config.toml
n_head = 2
positions = "rope"
rope_fraction = 0.75
tie_embeddings = false
init_std_up = 0.032
lr_mult_down = 1.5
schedule = "wsd"
train_tokens = 351000000
Each number is 50 + 15 x the weight over its row's rms, rounded and kept within 0 to 99. Layers, rows and columns count from 0. The size before them is the row's rms in percent of the matrix's.

# layer 3 attention value, 256x256, rms 0.119, rows 203-213, columns 0-127
100:40 31 41 58 41 53 56 51 63 42 49 26 44 63 40 55 54 43 53 61 27 40 33 55 51 72 70 60 39 35 55 52 64 52 28 48 54 40 89 52 54 21 28 66 54 46 42 59 54 54 37 50 65 50 44 80 49 26 72 59 42 38 77 54 50 25 54 67 43 19 34 43 69 54 29 46 88 59 70 67 54 41 57 56 34 61 30 50 44 42 58 35 43 34 31 61 44 42 36 36 61 51 60 28 52 62 39 65 69 36 78 52 44 32 43 44 31 53 72 37 54 74 59 31 38 53 85 34
093:28 48 53 28 33 50 60 63 61 44 38 37 55 99 44 71 51 40 59 37 28 58 52 35 42 27 46 60 23 34 51 69 73 53 53 74 40 31 35 43 50 32 54 55 71 51 64 49 63 41 62 54 66 52 43 44 39 59 27 24 55 69 50 67 74 43 77 18 29 48 25 61 47 49 39 65 51 22 57 51 31 64 34 64 71 57 42 69 57 41 51 31 52 45 87 25 69 53 54 70 23 39 52 37 56 34 35 36 52 32 44 33 30 55 38 31 38 30 44 61 45 24 36 27 53 22 37 60
097:27 57 43 52 35 50 64 40 75 64 33 39 33 69 51 46 72 24 55 38 46 56 41 24 35 34 18 27 47 38 41 44 35 70 44 40 60 74 43 71 50 39 53 71 55 45 68 36 51 64 42 43 61 44 35 13 52 44 42 37 64 73 45 80 45 53 49 63 65 34 70 47 51 51 46 44 71 57 57 84 58 65 66 33 48 38 43 54 71 41 28 24 66 63 45 45 66 42 65 40 51 28 34 54 65 55 48 63 60 26 35 55 25 54 41 46 59 48 52 38 52 75 52 50 64 56 54 30
094:53 60 69 46 29 87 21 52 74 65 40 40 31 66 80 88 77 40 31 22 61 60 23 56 33 77 35 44 51 38 45 45 45 57 49 43 52 56 49 71 66 33 52 65 52 57 54 45 26 67 53 49 47 39 49 64 56 28 54 41 74 83 51 81 40 56 46 34 57 36 79 49 39 32 84 46 63 48 65 48 32 57 68 63 61 59 34 30 65 67 31 69 65 45 56 31 76 63 53 24 61 48 63 37 46 34 65 15 58 72 62 68 42 61 63 51 41 65 42 64 78 49 58 64 58 80 46 58
101:43 60 28 36 68 76 64 38 27 42 56 56 26 20 41 34 28 61 89 60 62 22 36 45 52 42 51 56 62 32 29 61 46 31 43 61 43 26 58 44 68 52 67 66 89 43 57 64 89 53 54 48 44 66 53 69 58 28 62 43 62 54 49 55 34 34 50 49 49 38 51 42 21 21 53 43 47 66 63 53 22 62 99 66 37 50 48 52 48 70 46 44 43 67 26 42 34 69 33 46 38 54 65 46 47 71 51 67 59 43 37 69 38 51 60 44 39 51 45 40 63 67 31 77 43 16 33 65
102:40 51 37 51 68 45 58 36 54 71 73 43 35 53 25 00 68 50 33 39 55 49 33 72 77 17 46 57 57 32 53 59 44 88 44 49 55 55 69 37 93 39 65 39 66 61 49 54 27 52 54 44 49 61 35 52 34 68 43 26 61 31 61 71 41 67 49 44 30 54 54 42 62 56 50 30 56 55 18 43 61 40 46 33 41 54 52 40 51 36 63 20 50 67 42 41 52 38 48 39 43 56 50 61 62 62 60 58 54 44 45 51 75 44 54 47 54 43 61 57 38 61 44 61 62 47 23 56
091:54 31 38 71 63 45 61 24 25 48 55 79 41 66 34 61 48 52 40 48 58 65 54 58 71 50 32 44 36 73 46 74 89 37 42 40 73 50 25 66 79 47 65 72 65 70 53 60 58 20 64 71 32 09 36 53 33 64 23 53 65 62 67 54 58 46 68 41 40 71 36 69 49 66 58 62 70 51 68 41 58 56 51 37 32 66 33 56 62 52 48 44 55 25 28 57 74 47 55 82 34 55 41 50 67 60 71 61 21 35 65 24 31 46 44 64 49 36 41 79 35 73 67 67 45 75 52 60
098:85 28 36 48 45 30 61 68 65 42 38 50 41 43 65 45 41 39 35 52 54 60 55 55 34 46 85 23 42 57 79 65 24 73 50 54 78 45 46 42 51 61 53 55 59 57 62 35 22 37 56 51 52 79 58 57 60 50 35 24 65 66 53 41 21 81 55 40 46 52 49 38 40 40 54 60 69 65 49 40 35 37 51 48 73 40 51 30 41 56 68 65 62 25 98 72 53 44 27 72 33 36 46 64 77 47 48 36 33 64 68 46 49 70 32 45 58 30 59 32 41 30 52 63 59 58 49 64
090:45 51 48 52 21 48 38 54 51 60 65 41 68 49 48 69 14 49 61 45 66 47 48 27 25 33 30 90 57 67 66 56 60 38 60 31 37 41 67 35 15 34 51 57 48 45 61 45 65 59 72 43 62 37 32 55 33 40 45 26 37 56 69 65 41 68 92 41 70 57 31 83 51 40 55 63 32 70 55 62 68 45 61 58 30 54 53 71 53 48 55 64 39 27 64 37 48 73 34 48 67 50 44 41 44 61 48 57 47 42 30 49 60 65 42 46 53 49 54 24 46 39 38 60 85 59 42 36
098:30 54 50 53 65 75 51 58 37 61 39 46 76 49 47 51 79 53 40 47 65 45 57 33 63 34 27 54 62 62 46 44 42 53 23 39 50 66 52 39 47 16 25 45 55 31 52 59 51 25 59 57 36 44 55 53 74 51 39 65 35 39 43 69 52 48 42 33 37 51 60 22 34 67 53 29 35 50 65 23 42 46 49 45 71 66 51 52 64 61 62 62 45 56 87 45 57 68 24 70 71 44 81 74 60 39 40 65 59 39 39 44 25 85 65 77 61 56 61 41 38 74 14 73 36 55 28 26
100:59 53 41 52 56 59 57 48 62 63 39 52 30 48 62 13 86 49 38 54 40 68 53 62 54 58 48 51 50 55 57 47 59 30 57 43 44 46 37 36 69 51 68 28 64 48 66 55 16 65 71 45 31 61 52 24 27 99 37 24 92 26 42 54 56 64 48 32 65 60 42 41 70 29 65 34 78 43 34 68 28 56 53 56 74 53 44 54 77 43 75 59 33 72 32 56 59 53 46 68 41 65 61 72 51 53 49 83 75 53 16 70 38 47 54 09 63 44 32 59 78 30 47 49 42 42 37 57